Weights of a small GPT-style language model, trained from scratch on English Wikipedia: 3015 steps.
Each number is 500 + 40 x the weight over its row's rms, rounded and kept within 0 to 999. Layers, rows and columns count from 0. Numbers have three digits each. The size before them is the row's rms in percent of the matrix's.

# layer 6 MLP down (transposed), 1536x384, rms 0.0996, rows 275-329, columns 0-127
098:493484443486487559509532513533522556427501519525468492525544564482517485451513493438550517552534578538544510511529505451452496530500459547490513495457455501475495497476422493519503526555526551526513565555452553521522492391441444488449477511495438478476522504483483478545570525497495563479540460483501441572530584451510507495463535457489451512549521530463487501603492485495490512488509
100:582495546517478558482480547493428508466480467534508479479452489490492460491497508534492548570586519489552499488502452501456501473453485477529518479418415471473501504446485501506469603467486422575503498557523491493461514550521457428414548505483459527584457508531447464530525593467486484480480456467447511512490491519532542445514473547485568520519483495512493526491471537444473502410543
105:389443544540543398532509534504534484445450532524508551495484398472416541489548526462480475547497475390461537444524454497506501518461534502497451487485534477517514507571483451435496552481491473427479433527504478491510490545521513486498501526516524418565493523528509441572531417579496451494486530550527501507524510467525469569485449552456498480526527484501486457478532452517575501475439
101:438528448494543493453522484486523490499539517504546485498486488518530455494486634507428570521519554492451469530490470513463524476513366498461532500481420490454478452471457515528479493508490486522550433559472499437489517448554516498500506518506482534425514528515477481492517536437487535471441479536516494475529529433468472521509460492538508568493434466541507474468493433491527454485501
097:535546519456511589502511564509493488525461475480522518440462514439478493440444484565560528532497555437489436488476438505565561504480478514542521544548555498547510440466520506458533505484486442529443505496527461544509517536514518484579509536541489598458573484460523493500513485480487455504509527490557497532532507550502517510472518507534465468475471547448596493476552558503442530540490
107:478542447520514487528536475458506499485506465529469511520541515516512487528507450559495509463558508450518507485537537495549498530527613526402563517490485577489612457501509476526465493481504468514508530555520468550544427468528549520458585453436546573473520546494490448478485448464512488477514483562525485468430515504537486586510472513485554518466478565562466531465473496481385452516468
114:527478490515519441491451486514529508538544484522532442443462544482488470514430562560430433483514484506551423473524508496458588519533506488540550488472461551463478451493508498518533470574483511542524539454519460599466447506529462399454461492517516542517496512492447587512560500493498558485509413473462506533524544489479551561520562506468481477513443449458518500480573535496521500506469
100:518545531504495560474463481485451510578447465535524456459559506521456503508486453593502489467459512463470436543503448458442540501586520502426542505503524520555478478483465543488317506459471510475531524521489461522511476473462503487467444491525491433478497421444512490519472520461497567498530486439527458508467529504507456479486531547496463481490461481522465448481516488445476491505587
100:554441470520438500572457467563417524525520455503535504581468509473517452448545448430465500490516449472451497517486515506542486538488511550456444476431446519513459542536496478441468482534536470523541457470482517552411558487467464565566485475482474474496578542545548489522546517505485511493556417481523562491430509486523564480499517531467533466475493386467379531469506478415497474514545
110:409458512490526496504484506475411471492536584443469476493477476507494515552464459525558599506526469456465587521499552528460483558500548554522485526467508445411523519530505507483511497481532508521578512556511493551429524426531507478512432470502545539500509540519492604471496507567482467497437506457495506479539536498458498505436427566507467486592459524501457505464540478529505456530616
100:580498573516487517488479517499453564475548521505466511489519451484543506575505486484479530571543570524502469461462496531467474530533615453528459496453440460428558495525455530477505491477510485538489508481499559511488555451534519530545506485497466484468536516498552556476505489579536517487509582462478490539474533467551507498470521559457488500496475562448531505528490561498530505435381
102:439559487524551508520498537499446518455455509498503533492469513525507481477485498510548445503487459470490536446501532457471448414421431438518471512513532471462517561468482581499465532496457434524479491525466541536524513548455558385518497504457464499557474447530493509485460504519545499493464451525398526490572504484502542536521491521600542556576502489517467493545531468499504484584557
111:492497494476548479569506551474498548523529506524524525436567517471548490449587580474522515392470532539478479499483525496481453495482502477514483478530522506567486606505432517626480454496543460427505540472543475504500516507477559491543477503509513475514490398421478462577554528494445474426415502469508519542523528463494472553478516534446479563462501485527456463476513477490457534544541
093:564469493494550429517549488505478550501505518447474485478526481493475578428579478525481466523535438491564540551552511518560466512490522478444514469555444467506540500522472467527582513405520457536530510546509501548520441423480529472551417473490519509547481441545527456482455459482531484578538481479531539487451478499528463510468459476435528507484487483438458521487495588471558459537469
095:495541487591565568440444478538523509481498482529431506450385535506491515432435513551440504479540524432483493471455464572483547520465458461480544456399518455434546488493541541523465521452529530453517491504480368577480558543540506492530514524551504498446444484512502447458512444447446512477500439452517544505452539449413489545553497505460493482440546589471477528502430537455502484481521
093:527590480484503462491539526529533515564582521522441548549562499494562461453483488500503493406499543481544524557500527519496465466507431475469477502605567550522478533448505475525503501560498475469544445486497492536456485466492491499477528487469516461446507540436422507516432523550471537531505458550507461430501499460519530478479474553533539503497519429487545515478516550492467450501531
099:524455510525504467520576432523485512552508496535516479490556467508534523509507471482435454510492437557556519514483514463464499483474421542473532530498485497486505443596517487483417414504500510540542450470543521514523479512539587568600497476508483485451509493512569542506509459538516481458418430487472437520528559548503452550455531469418573513464444526456526504537484527553476473490458
111:521510403525577431532490461526426511443511511493509585505504582500429457474507475430521507527520429519433560483520515592500505588494485465514547428418462506436546483439507459547520549455467537579455517462524466561453450492464528552506529527483468505543467446460572460532546503525539474527540477491519547564486474516528430479487562499507553510564419574509498589410510563550479562509470
097:452416533479569498468558473480537521568556494431498530542462507482526509416509513577528493523514512520525550500420510460461543488519533550453469494493492423472510497482506475467452501514567459612475493519566478445468530548511457459434515420454457476450470518495495394478488599512577494479556504524520490497411542502536563499497454556512536548550473577500439524493476563504504449506403
085:481497507599518517525515516480468532463518478523494490488545519557507553430475479605471532489486480565437522522462530503493470502475514511530501438529456473502536534444512479483510536458514498617550492509472444511515524516495468481495391495495543526550483468561435502531497525442478500485432487485495441428524462500510541438554490513486549470553515453479524479513515489461461499516441
100:556461512537466534493477519575427477497532547394464513464514457552539533519497481503480523460476471545459437494445468432444516449475423476558483550416500519502550516564515495451522466461504558601516486575467499454474511549525471536558518578525445464500525429449513548552481450513458523492532509506550498520494469487525490487519449495537474510552491447528474520496475538508466487560536
100:496517484533537396452531540519512476519536458558440475505518508543565432451559473457486579495445467550576511556432439492449486535500459533494539488548554439459482486518511539560564571527502425534484458504586474496516471567504490545481487557517530426567511504530559447509537472462515544522520467507516506518545456592439541525469465484527484519548471535503443436556528448453495408515452
096:479497449455546524442489504532488507557503496499493579510557394461505499557562470516521489457505548526540454497512536396457466458470491465529424389453502484510533558478474457509550508503567461543478541535569490471476485434541520479429485504486468477504521466542484469486493524510472530465512640514552436525501515532502482538506530444514454442447530487540502465581511509559557496446576
097:543444541522447467572474558505487573512534483465476471539477515483431527421536429567464475561486529560477520493506541429498469541579561456546409540535523435538505522516487474488450402453454512545519485493520439491503530499488495463458447496542460449484517534500512473442568542568560478505480473479527536476495479525503542560478497509477517480471460484501440487474510467499530507492462
107:493444470546481515572535552498513468600513475498533387534523509450486580519544454503573547484492500504494471489550504440504473517416489498489561472537436498485524509517569398502542532474487549500534527534559453485495544506555509568502520416517443442534512552512474525475470530567517514452471490471487591498399508501464436540519563532571528535515431536478449563487487584437517527533507
092:408485530530491514553524456537501526510530514540523552551435495443441523539505493498525428504495508480414486473541475524532436535518536560508495431485497509598532482604541513494495495512552499470479515493471484399527443509451505551446562570490505468559563549527563531534482491452518522460511463462455540433463472471512513488508502493562527519440516489480484559565558482509416433577503
096:576521526458497533443469406448449566492462489491559487522499376559445504509480508513464458554502518567460557553525454475471512497492468509480464478472498484473448506434490531526477492527428457425404448467547533519519589474548491465493545570490511541472500523497493524487565473496473482533537560477570473414506527537477493465535463501510496548497511531505488545551457500519516441570527
094:487528534455481498489512467493499506491495429529452476522527487462449463555513492491452574456533415498511558492392532560436534495556561501495510435434468542526505550538541449530434506501525450482502484473512429545570492455463500501502497574534494525532535452527507490499503481570603534421508463490498541497538466469549486433506467480509543524443506461511517449479517527386507485422492
096:478468509538492488532402505471481455511502506444420500535516493538486525461550479405499489523541541465570528544499553541478472504482505474462550527493444387492467424518456435491546512490530523512460521527401479514522560414409535437508501514530506472542511500508477484544409446450544548466592446489481418456450509485558537509493519534576484529483466434521394465402500457461567530513508
109:519467554476502529521496562488438482493432556543516553483525459467544452486534540499478527483535482479512532538482434541492430519482530481498497450497575558497495574433386502462566427412469509518491516523531436531508528487541457511515441483473520494447588499563499464459580421500510415506511489485508532479488422551477466486530515498498514533496575527531446483476498496531466500513415
102:497465505560472590520499580443443548458545462528506485526483499484504494498517492468478485428501507503481498555475448376553539497456474512522534540494563505566506434487509523503534490465457491533522528467514503489463587510463460442487456507462502472493554558537479431441445475505424497403541540573582471537474529543493498517484521451518536441495423514450533515494518442530503505536506
093:489492491428529485520455555469491509534545426509563505519556557479491444501496494491485405489527553510539479461496455528486490441490516516516527552547484443540469555535590538477527513496530530534422547495527559518511509524504566499525551437476507478553466538429465445505465503523443570471496584564455474506549513520503437455537415478453472491464532554599495563483429521501487456535483
094:494550532522513449458565486474443490503496554505532472494471481542539561488499466480533569433492491473467467486467355596449483423504473531493555522431557498474465473604452530492544521567437490480564513497499510462437447490473520520476537492452486530511514445426509435481561546473497516520530522636522488463515514484492428554552528528471458454467489462524526526458517479491523515501480
098:430500541464473525497514509482481562442441511437437465415487445523511489514451531583567465545488477419540509469501479476521476509536490496497481570468496561542440491480524507530501486428551407526470504489530525469440430494463514501496515510473527490340546533491515488612548436421543498479465521533532510431459538504545509525498533471511479495464504486527605492470551484432467464557488
101:516531509534587545469574485553498533423511521510516456486507495447529613513455515441539519504449541476532510517455512480550524447525457567535478550523451539577525418583556471532472488588514514511507506593492476530563543492525497480584538487505528534527555522475596512456522415479498506503545510532510500408486541508498492558452542527538478545515456540471558458526517498525461451486557
108:495477462495445456547473543505481468483408546553561502490442552454408456519456531547453535527485532478574462547451506521512471501432395448561539502476467497493513532497495529532518562478466467487519495531456478489504560432543472533525469546473439476512502505511521461550524474474483472491494427498533488492453542491503457487486530481478595459527532493437489516569542528550502503416459
098:536526430446523513538414522467488526456513449491496452478476502448520424480462544432485454577469462494542535457473424566508479488447519455478505549562504485449512494459473480438530489430456446550480476459518495514455471500460493442518471513494459485514467537515522571532451503457532566497447468500446518495574488484426473515448536510499495473547474537536506528536539500516499570470522
095:539492552472532493500467468539470443520461435461536496467481523475526576446505527550465536448524485508511472503484502473467544540500571522550510502474491445490553503485528513524543533437466529507531494486507503451565496453505555517502524542471499531448477492524547548461515530448483577459464451493474549431494478448514478475436474511359490489547481527482519561505420478430540473502545
101:487529528479482528452468544439475595551478556384471490580509460463400572486465466527521512522531555575506494533488481451503473451419527531554523558494539472506461557543474560513529496515496518505477593508520484477450515487569472527466478542480536518504512553472505530454479474455466536510526504522538502516480502538484536452513525476498529529571617547552519520481515500475491501560488
093:458475440512517513513575443475442516563459479418521519507533529529478502457474483463494564550471494511461450478418463496440491450479459588535547514453612519482505527538538494505455530438468427421564517535475495494570563509457499498466498525498490527494438476480462520534554489517601537525463474562526486446440516448495474499526494459469517476506483463518461433489484544534489465522470
099:427533491467526431504501529552506539506528476470479511503494489486542499488472492606476448437529534487459520516472453535475463494461451496495481519515441518563445504528555436488471489474540535496480500498490547536545561522448465490530522518526497478492431523504473537436533467512524467480453545413535491491572473534508570559438515483545496500430475477523560541573461567518559432461504
102:455496504523504426507513497421512439517526495464515489523482473432536444506435543557554550473451511556519476466459518505477455496498452529501506515581534553436461444441533505489469527493525589618467552512435504443488493431466486540508553500470489467500494510528487466533456506504485485564478474491480434546465546433590529506494516486487496508510391521540535450464462491489536503432503
117:516583519550479485550528447573461473506469534550537486490523432443528479531515447489453537502478481483483445435527459517473540544497425493463461553619467514488482477479520510488564437586506564540483534504490511446551501468459493560510487513420475463599493482535478475422552524443479530512479434492516489496464502431511505501480469488561486463498539434595468524477503528583522580451486
107:496477421531492501556494521485522517454467456442490454423531544545516509495527485443508557479538491454434440492470487467457499460434500537489567516512567491479473480585523423515479545476491463418524529589536480468510465581532503476543504510431450492514476526404469469488506495488559555500494478503453520547465489463435575509438507452455486537446538492534508474445498545489461469575532
091:500500491511443438500531479562493471458472488474488571475519516475424457549507535522459469527539440409479490543549473503535561464489503481484527429516548500517431494565582477436510508409558501501428526508563545525492465487529378530482498593441489493477495553433548499506591533544545454512458493499484510591490541434477485541554466526530503496403500507498506513413536452568528486434488
104:457495543442432478549506496544505463468537447522531495480483524407542470500616462493495530466587452511553528510599539468461424529534444482524469406467511466451441447529499531501489531482465503540541530515503521490479541531512527536480508492579551499462528532516435497491463441517478499539546461568565436532538470456464486548498421420516508493496578471556502484443545452475480560419532
117:507507439528487455524476468527520498552494494493498500484394511533466522448550550527433436489492481461497517507442439471457474540522535494491495483502533484519544533490490471518485497492526550452400563480466507490425518487572455484546480507514525470410480488464475468528472489552484525515430547478483515514547524474427498557525417483484416511571462442519515486448496475515513420460528
089:494473434376507508538489417410510479505473416564475543472509497488526524405461541560578464516519553527479486466404527463432483505464510544434539526467500411585534503512514499522605463482544484450497517480473524482531568475451488456495562552517510496461578483541436507568485531523515469450466496502466543510511476477524525531437439464489463405506433518515465493477507498541535426428467
101:499411448531472450518509450488463473481516475537513492509616500498466452471476556545443460468470488496488461538472485506485519529550471507448428474463462519467458516469541509477483485453464495537482562491501551450428456572463476518464499471439451437471483511472504459528442435547507444502509531454519454496592551478444481443462482428558471543453513473566467482471457461525481498474477
097:473503476506487533544511431454457519442460532512438510433481531467474486515492468497551499509505537456466504522411578483532473553542483534477496509436448505546464501423599526528486447449472559604498515473511522506450487528449481548448471547488486477486490380480512508483596504518525498536493540484492439496538528511409480439503511506480472560431540471455493512503511502552515423576490
107:516473478466437500498449429506512488476534370475521474456450437459521443485478625474420493473477538448411432504514540469514508505496509457510560448566476410495439525464521519478377501489507465430498485504494452523429510433547538469462515555502476491513375590499479486540463507523563508490521505559511491497508527448438499519550509503482461448553511516551537459447505543446456469569563
101:475503480520507413435482489511509564506523538532520492532448599466532512516470505513482445466486544491490600429522489573470475487490448526534468503561537504493539462445485558523493498575466436486517589477503496462479512572551468521477474450469409487489502550500497546460507498460552475469419505514425482564467570469452468516473500555525454504528501486445531549496568429606494525517526
103:513520492458461487494396484551488526412509438571488478486512519512469515539522477557484488514532450555526469513549511513437514549496557529469490526566466532540465537415483537520448565544520491538407544507468547454500517556540476431484477585506497506499418501471551576443523455472556548520528477441561527575484548522476548448439565526456531457517504504462594492499532557479486494478426
092:453509548532494499520544522477480524563452496555511530498468499473550475398542438518532496497500498574542512498482527404471567467474567596479447473561554425476472510471511444520507478471487493453487523458457491537435527466585506569560466513511529530537508493492536475449506510507489593502420552460489525481536473490494483467495544431552490517501480448502531471492505494492455534543488
096:469462485483564561483504484438431496511600485433499441525570528425537434448480483467597512575465419596481480478486474486512552508499521479491537503527545542420530453468527531534550564539412526477620497512501498516490513494499515582476572512471499462464497528536450468505542467487469509575521543517530515502477496552492437451512462504441488495504523446545474514466436497529482533495530
# layer 6 MLP up, 1536x384, rms 0.11, rows 276-329, columns 0-127
097:462526504432549521433439434539491506489490526509473456484482498491491519497488488531494523464442417448544520520506547412607556444489543519448535499512520497488507489509515538538514519432557488452527454501501481536473545512493541529577484453505478514495490559532461463516497428495486465540535393544478505449452503473459524585396496420499568572583553552464551496601489446501480450535510
106:535546497546460518457427481529525501477450504490465541496492448474499525515533428456453468445525532462477501500409479500541552460515534480536524513527537496509437492418522514505514533571518509500511528482505541485486465480490526493523480490419451425524409563471471501539576501511470549451567523531453532543467442524452456479509489470544629467427548577489468511447519531541493512492466
094:468526458495490485488487513549459498512481525438534532590565519491557452476492497579555464565535480488449567477457472491532540542581512545514498506480526473505557510411409460487450473475468472598450505521534467463494466492468478482508373520473495460549472471471482452518513434499487522526502411462469556487567479507511455494449519491541415474527475501504523531495442483555508419501513
087:518486470538495471451474527465472447489495528544491539470509495540527581477485459442522412445499539485497516473491420504554521499514449526550466490529467462463543517543569474453514516559478465494484497499529461484543425533545545498538475564505529438434530429438421408514504465522485535491483505514457502447523444565473505547431496556507520594469499513555485481530464509564434540443510
106:545490580547532433438536495467523521545483487499480502492530495533494547500517507431500483525540507515524468417496525489547462489528439384560505563518475513462455488478500474518527471468495518471577460548534439466508417531477555520571613534566447513494531422560524452514468458463515459497540545548544452545579482507554499556528503592430561463487486458534474492538480524544539497550532
111:540483489469450541545523479507455445506508457496493515527581422522474536512449562503460482524548531477522502550487483543431462574543567531465509526472534521484511524526551520514494521413489484483488494496525493524429533496487424474415481549543561423475525522538557511518474467465385407561527488465557453446520475520523457423502512469484518498485558481529516518501468520627441540535515
106:494456503551466574521522514462520459495484472470495490501503569470450516465449515414446494497485473503540502443472457494503556501476516455533539523477425524495463505489479480549549546552554478515420476516469473545461453464436557486413483504555483503472507555482443549445472485501542514469531498535487487506474481470568489464513491544568520444453532480492513456488394527482503520510503
094:407514538506463393528567507529524472562541494521534461526448428511534470504487480447562455534487530468516556513514521457564501470482542540446479456417558483485523473477572539469493521497504537463498515491504502568567476462547482500451540509547467491506499441543494555492446580567524595535523433457469451493512502480487512441570519507507588497483506463455416509482441529456546576502559
108:472519464437497513499495533469501519521545473518517524441500510481515454507552486483480422536482452503537506476547541557516521525436525491570499470516527509509483443489509510489635522476499526522515483490510491488511451502519536514557464525584506515492512440582480489507500472489508417442430480508476519480554491543494442576481523501496489514443506484409526540576543477520632483483544
092:443487414430555454507511591481565467444465578465488500489458476495498500532535517442520426506459429524533465434509492459566543475479445502424438488467507562448473571537561500559490422503434433559506482482551499552514556524433530529476475469465494511454502511526483520508508487552509435528360470463517475470535480503507528523486484460481478510446436499478477481492474534560548483506638
092:542565545461516496561499585517473496526463520453554531464548491447520496499419397542481494543488500512553444529530427489508439527490582567562531475483534525434534499526491500545525540499514495507508464532519461498480559548479447501534514487522496476479531568497447465509468476507533452539478572466469507512545505477521510519574497492489524512451481533477534421471504570508521560495462
108:547462444496498462511496438495512461497439487538541486447467515502473485490599473442555454454485480520469555473501445523533501504380524480407531489532481545463478514549479502512548545449494508508447582501495543451464545503432480419479494475508537469496530483459495479440538504549545494511545549471543534491476520492518527495468398448493453430441438465562534486461529488441505585508558
096:443519538593526571470464469485437525482431472485550505510514441449571438417487506510534487548566516468475451455470529528480458503524541560508589474506504571479499425501568490474499434515488515525527490524533509461527551537512492565540516524464487538561513519462456420465506549486504542486587430507458456486492548422475487494559474443483438536470448420447465467519533480422411480557458
097:459478512516487501498466441552489434517514528542451459449501466495476538467566499462453385516482534480507479523485530468530488525491523464477439515520512473546542548467424498402544536502419537465502495525555518486567464453483477488494473498551521448541496485435482484493516589497544544489449525511520508446518453494517494561441502525529503536527541521421466495478531538454489530524429
099:426529535471510480472475485524477578493537462532491515545522596447473509482511542552397479476556505475484551542549497488515525474497463544450442441562455470527494486517504501496532507523485546462426492445461477491474563507549522513532400525556539513547472497589529473478511531499530627522538525464507553373484574454531560504567529479453472534401465500595502549518486486433596532523460
090:517528578451455469508518504516541536498467486472475524484515483525447524550449531521578438514451524481466450449493463573472603581487485491508512458499509412619500514525457482513519531599424496521500494531546509500487517524516488416479475479604503543526472458533577504483371510507480472416511516509523569560456507523489521484568486571501436480462437491471550504490510544556487567501485
126:481474505532561490447459487426545473365435538518552587516513510558514491527465466517448533556508478496505554544489516532487452457535569494460499503555563521557548540560483469498491475495494469461497435417498422440486431504487426532580525552505520482502457522565481486478483519523509498514443506490477531472470477524482543545514532485566538514506558484490533464496471543532534511521448
091:507520565583468553462507455511499501490499478517489519517488571517483514547525508437593515422547529523481487440485474590516538520444519476482535535482495546535472478435458513498493433495487542455523498502463502495542492471525585544560456483481534513530488481549457549499457513531494483583533530549477465427529523468536418481522459476517528570502564475502490358571573493452540470509543
105:560546518500511519540537501414499527529537536499517508511453497474504523499464527493513544548503507462468478536494502578510493457550513515536503510518497481465550497514497524534423485508496478399417476530529491549539508495548483461498446559490441476430528555512437477522638538456473393513539494516494474520474516538533473481580588475452489479516508494477501432519436512528487449529513
098:495479425510453500515594497465464460468464494569536545448487521587435482443486478512542462497470524523502518505517503500477503595502541494467583555495533509514504472500493471562510500478506475524532466450561439577548484448528484448482505572514494504425527536484516462502483540505469510441498537497507435518506505451437509520500442495481520447478439501464510513504483481514553564521522
092:508497520410463423450523561518489496519519522556492500466507531542515530465543434433441534511478569517484515536430464492505439485537503559470504477478568511544522493509501540506535499485527523551497444529480496465531509550508537421451493519507433527551510461583503490498559471462557524535525484544506520521446464519589539488496492456339450466500517489542528469439516440551480505460444
084:505459447524566535479562534525455490466515548439584439490513455538496486524494455542518468489535495512599507486545471502516466510540489520595507482550565479496417561552504479552451501499546470544521469474481530494490532506535522505509429514504485466481530485532455527466514498528492545475483576578528533525513506546494536479472500510456393501485514535487512459552504443469574467516582
096:521498546471571527519501511474465522513552519540537506447488454465470489464623521528579536546519486536544529554513511528568560488470503486468512568475481505475568445492503680463470445443493452505496511465504521478504550488534476500538572482462578544491482567520516483509464433559446476474443548550499484456491528500467530490495457582499522566461536518542532450515539473570511498569514
094:508504510474516477483526489501488503389516446546504532465439482459558509488573418596502490444542472485501512509548486445432494489501553505431477499435525570496504536517493532524579501495513544485449480449549514497563400503543501531517484541505514545471544491472483485511472464566467383491479477491509518494470552523490435491494548418449482512461507457545417525468514513511482464527512
092:531486499504512542544480456481423517558524556539523545516528483469501504466417558517507540546530498478529477480523545500532546402458497601451494452411453506467499567451494507524482534486494508496483466542558533479474508520453469441518537522505536465569391507485462498548553464470537453575443519562535477593522510590523543546521560526540507441540507449533502511537570528526519517546484
095:461493561574549472459507513561495452529524439557484494470569508499485552494535515525609437477460483522522460467516506506395531485460525513516522510522530488504486540480503531533502545439502445464560464562476453530516395512498505525490481525493445514507447505476543441466474514548496548529512476565483496510535425506467522454483496535493491462528432527435466476548555552491499510518501
077:476547540479567451517462501469514530439443459442471460549504501526492497495536469472537503503520548428581523470399473536441531483451542521512553526456519475547526464511528501489489528600438527581510527538578560403532561500466581445496476570471556484545564508482450528443500465538534558527486525440496436476433565536532526558483502464510494520515472495454501520483533503485537490544482
091:512548458483494546530438506562521521502505502449478439460569515560481546520523435481533533619532529520515549474508542439622566505509439507404463549499452525524493588537494456531469497448531444460501519468519489490537553446578526497529500463475504495458563542427516490541553492538502548417447452464465534526502526481513524473520449484477476445509550490527527478517434475516529575521538
103:537440444504505508534464452473499561484535493589497508491464455484542518516435489506459521502552439524454531482503469526491478489578480484569446516518503521455453526487494457570496454509518513502605496499538442509515459506480597499509552491545533448593466537566479471512543471475513460539485419549417563484475449465501479444519432464555521509485478578487514445511578507541472544497463
097:469494537511462492490500470527572536487479465551566486480531482486481476472460468509514501474510531551481436528513415424539504498595572442409477511488566473503510434504545553510486433490516512493494619552538535554490488522438435491503458529505481464449521505503533549411619520471497449521531491487501466489531443440487524543525427460561420481406559538470464537540451510570450460502530
084:500513450471513495476494518506487483475571448461501478528533474488533461464300440433473508531521540561517428509503480515469487603511491524525516513556471522495561460553488454505525474455545428515552440553508488567460482532500502497516493464578455482447557493505473498541501544490535571483441521451514480492456542460453491483558546538424471477454501510522470540467444564503514501513492
103:502445443504509484483465509498585490534569534467516487449566454407518553500555508445508402476523470487535442454512484560490464484492459485544509540554441493523566525506513480465467503554523541455493419483497551522503500515431518518549480495499551534497447599472534505528404475482485496496493590540543608564483507540516459453540552524579485500514516524518539517454528525571470609506474
099:459534545428489485470438528554470525547547528505555501576505483477502483506531521508444494492441447373486479412559540430556513526578498520547516513497448486495484523522510485466488547450485492493518514456390566453557484561524579491486432514527562453509517490555511516462457448443527515510551516421519516449455503542389487467454464561419513482479465544460474444482538525469472511453479
099:490491463479519499507457446482469501485511529405532488457528543512551464543534486564538430507532505438534486539509554547547539529497467460459475466588524460496511509485453529502497470458480498497483589515520483468518473465491494473516445504481443574490406479510496539547515568488528574487437481519533501531449532499520471515491554467480454460524510476441478535439535454459504579560500
103:549498523560464495476525528502478456435417522525527515555484507497520509488526494458450548471536484462536508500519475494521442487410434467516532557521534489546585498513497585477481508487505500495392484579502534511490506526529549544515490521529460481457538495490586450497451509510521509520451468447467487498540501602535411536485513501445613485443538518453481470591478503557468496523526
093:554498493465495455500526440463490454429562540434486462587543461594547492531454423508543466466496493562446591494484502455556477439531486501474491565445462536520540494475425527491512483536522508541510547478473448489554446492487479490550478567514492482492523481550450538450517459484510506560564492454578466523461522484501510556447494530423472476497533492455505587529523555526520493441538
098:526500552499536491494464519490490499503508531510568545514503512530508498503549565437443546474482549516491489512514485540537532485493493546480424596415521534477453446474551508452486543505528462464402529499473456543555509505495434541572438532413491547485523533433566563510443495431478517497468432481480494589557472525479460503542540446612515538502484446499534560550541496451462517564530
103:528547478491481457497554471513482565512404530464473547479476597582479511478481467532541487477531510503569442473472427459508547507494571441522519574513489529495468458457520525518480520465533494497499508491505491513473513560474478516489540483508429510437504518511567458414492535507499500520571517560450575483515461531431536473562464466400445490423475522446493525421485502464500513482486
088:516532563552457463472566558527476512488496494519552421488522542540513482453510540485457522462567510536454529482526491444532461462530526551514475466475521581494400415512460457459454449454466455497512509485494482467524502512514469547510377518487521451447579610457416501494548511481515510534623557504460404561484512514505586528472505491421438488477523507572523473437491519466468506558579
101:502526520546502495597470492478532482534496582479590505509430482442448511523519530508491509466544531508574489526496524452428478455459514522485566544446524455483487502488464471465523463554484524525472525468512531489415384521462464566432538566502564533541533539407489502487515543510494481534469503531481531384560450550518513456523504561497506481528560516487537474549478550557568459497528
104:581491541491470496473514492485525490530455558542529431433522453491481522527488494538487476563407425477426493462431428558529494533486468565484495458500532505536533541452408517516504508542490511444543449422547477552542524438555474516483508486457463424522517500490509496481580465452486530509518506556543531464527420597461524528566493559440517528490512498514542456554484487514467484486535
104:614573462523494545494506403544499548447497496567445495472523484483507554488440475472535532468505435437526488484508482458482476485471436574488486510503536547514535459553503536435506482492505492472502476499496474430531486489491503555575523537417486459529565463482552493513477479523532530586484498417509557459525558547457489546480585455506496552481535569451517456420475483540510589445421
097:482472522489459448533492491478561463489511532460476494480510537523535486503520444449536485457482532477424455470466507507562432498505434524534519475424506478490448500488430492518478521476563511499495573480512512500578484488545452522585448559530474567468545529485591519492507388568495535523470545537486566478519381514536519491485464494508513495491553586467543398520552511461515488467529
090:515577522468523454419465489469484508533450461487417446557528516484479509508520566435467503493520503521526476504480437534434422474491535536434462527555508548561503497517488554526460524461517512475428517475578457472411456534483473541449500584503482443499574456578509537422529439430488522537534499512462518488519482520529410540475520498455542561518511454455516524469468482549489513409502
090:517452504490458497563453528509547491424570488445502445478478521525553501520522542569517549478529507455546539455556469458510478522513502518520457396526539530576534517457448505524506535509405519495577532517471572550479492543540540483528434480484443539494519524520529471543455519499500532542517436482480469435523520490522456489512572485504517481553525486477547498477498550469529524449512
112:496501497484499478511528490476452521527512485537550476466607473460533479524467454485524519548477505521492486427486516515535481543543477544537504498524448446432552485555465561399560501501460452564562441494516537532500516557446526486462492528485502510544534482594451565519500484433478487505521376518570540464467515563546458448477522547542531453458508545455550512539432506488499491469495
129:512516561466559495497553511501478522453450482493509502529471526532518511539505516460473491513542402536459557523498494544528498418469523545525510454461466526535492503500476467477545441542502529495475486474486489502504474510494578501482423549530476586540491495499514481548521458488508497500515490486504547493493526554411459445515566510546434510470515514452528572491587484473419560514523
106:437457499541488559448526447484540514547528522549555549473501506519520465529445515453514482506464490436542490518512451469513582504540502431519480522524441584518471452524541494455474506481439495428506406503486486564546561529535491527476382439461481502540464508526552511477484504528520491553511462550447532556499494549549473473509483470519531443489547475537537515466602502511487549546506
086:497494537505557469492442509503537471513538553453518502470477446521526545497450486493466499484520459428554478484540544529586513501468504456426494504437491560491487465489530472476534542560500580528478530524537511538500580507466477432525526454533521509571450492577492513493540552485559458532414431403530489562504517500526522512526472497445462466437418525532528513481543490486496447432509
120:546535466523489547476539475521501465528446525553464511553564457460502555513426411448568448462489492514594471460535505476462479507461501633473502531436455557582561481500464497536580485448545446566540521512526575497515474527455525518494506493477461522571601454466514507435493497478501438550511471496525504486520457563596486472515521494493558517442515530441427481497469491509530499470482
102:569560428474480523570488480450476536505481452495504481509523566507453504556480443505534535544517552498554449489495465484504521477520536461444545526468523540437483474557480451500512515453477519515542502530469523542587453438450526493510494503547628538515492483418542457513458491486484502491520515479507558472495472508477436508545467409489482538437500526503497552497449533455444461468506
103:474530473508486468523463508505488489431455565517504485510450534468597517406524437472495492553526481545524520494544542499465461466503553531490588469440477469540494578477445503480500471519543548528552506551565488429445473450530503505546510557466507500484518542489569467512506581585465471547511475557460474487491507552528463434545519553504494500488484546457467533591505489511526503502459
087:491506445441537547503495504492567502535515544453518490416521505478484471571476517524456457558493484462531476504524559563523518462500496503546529447507506454512533434566541511521461521537499474575489508472495538525579522554486534596491453451495506505561468501507506446531561554553500381499543472499567503471511508562547528488482483578452474464486457506476540558494553463467461501469505
099:507453555445497487423480507511520519478500500477519562491499490504479504497498563490577471428527490503525505469555530587532506550480503500518484456480466567483493518496537575471463440461402498453540556560571431456507518460500540425566472462475427524450441519561486524463451479497509510507475494527485469488594515564445514488437571506492488511506501574490489451508508398578446525513495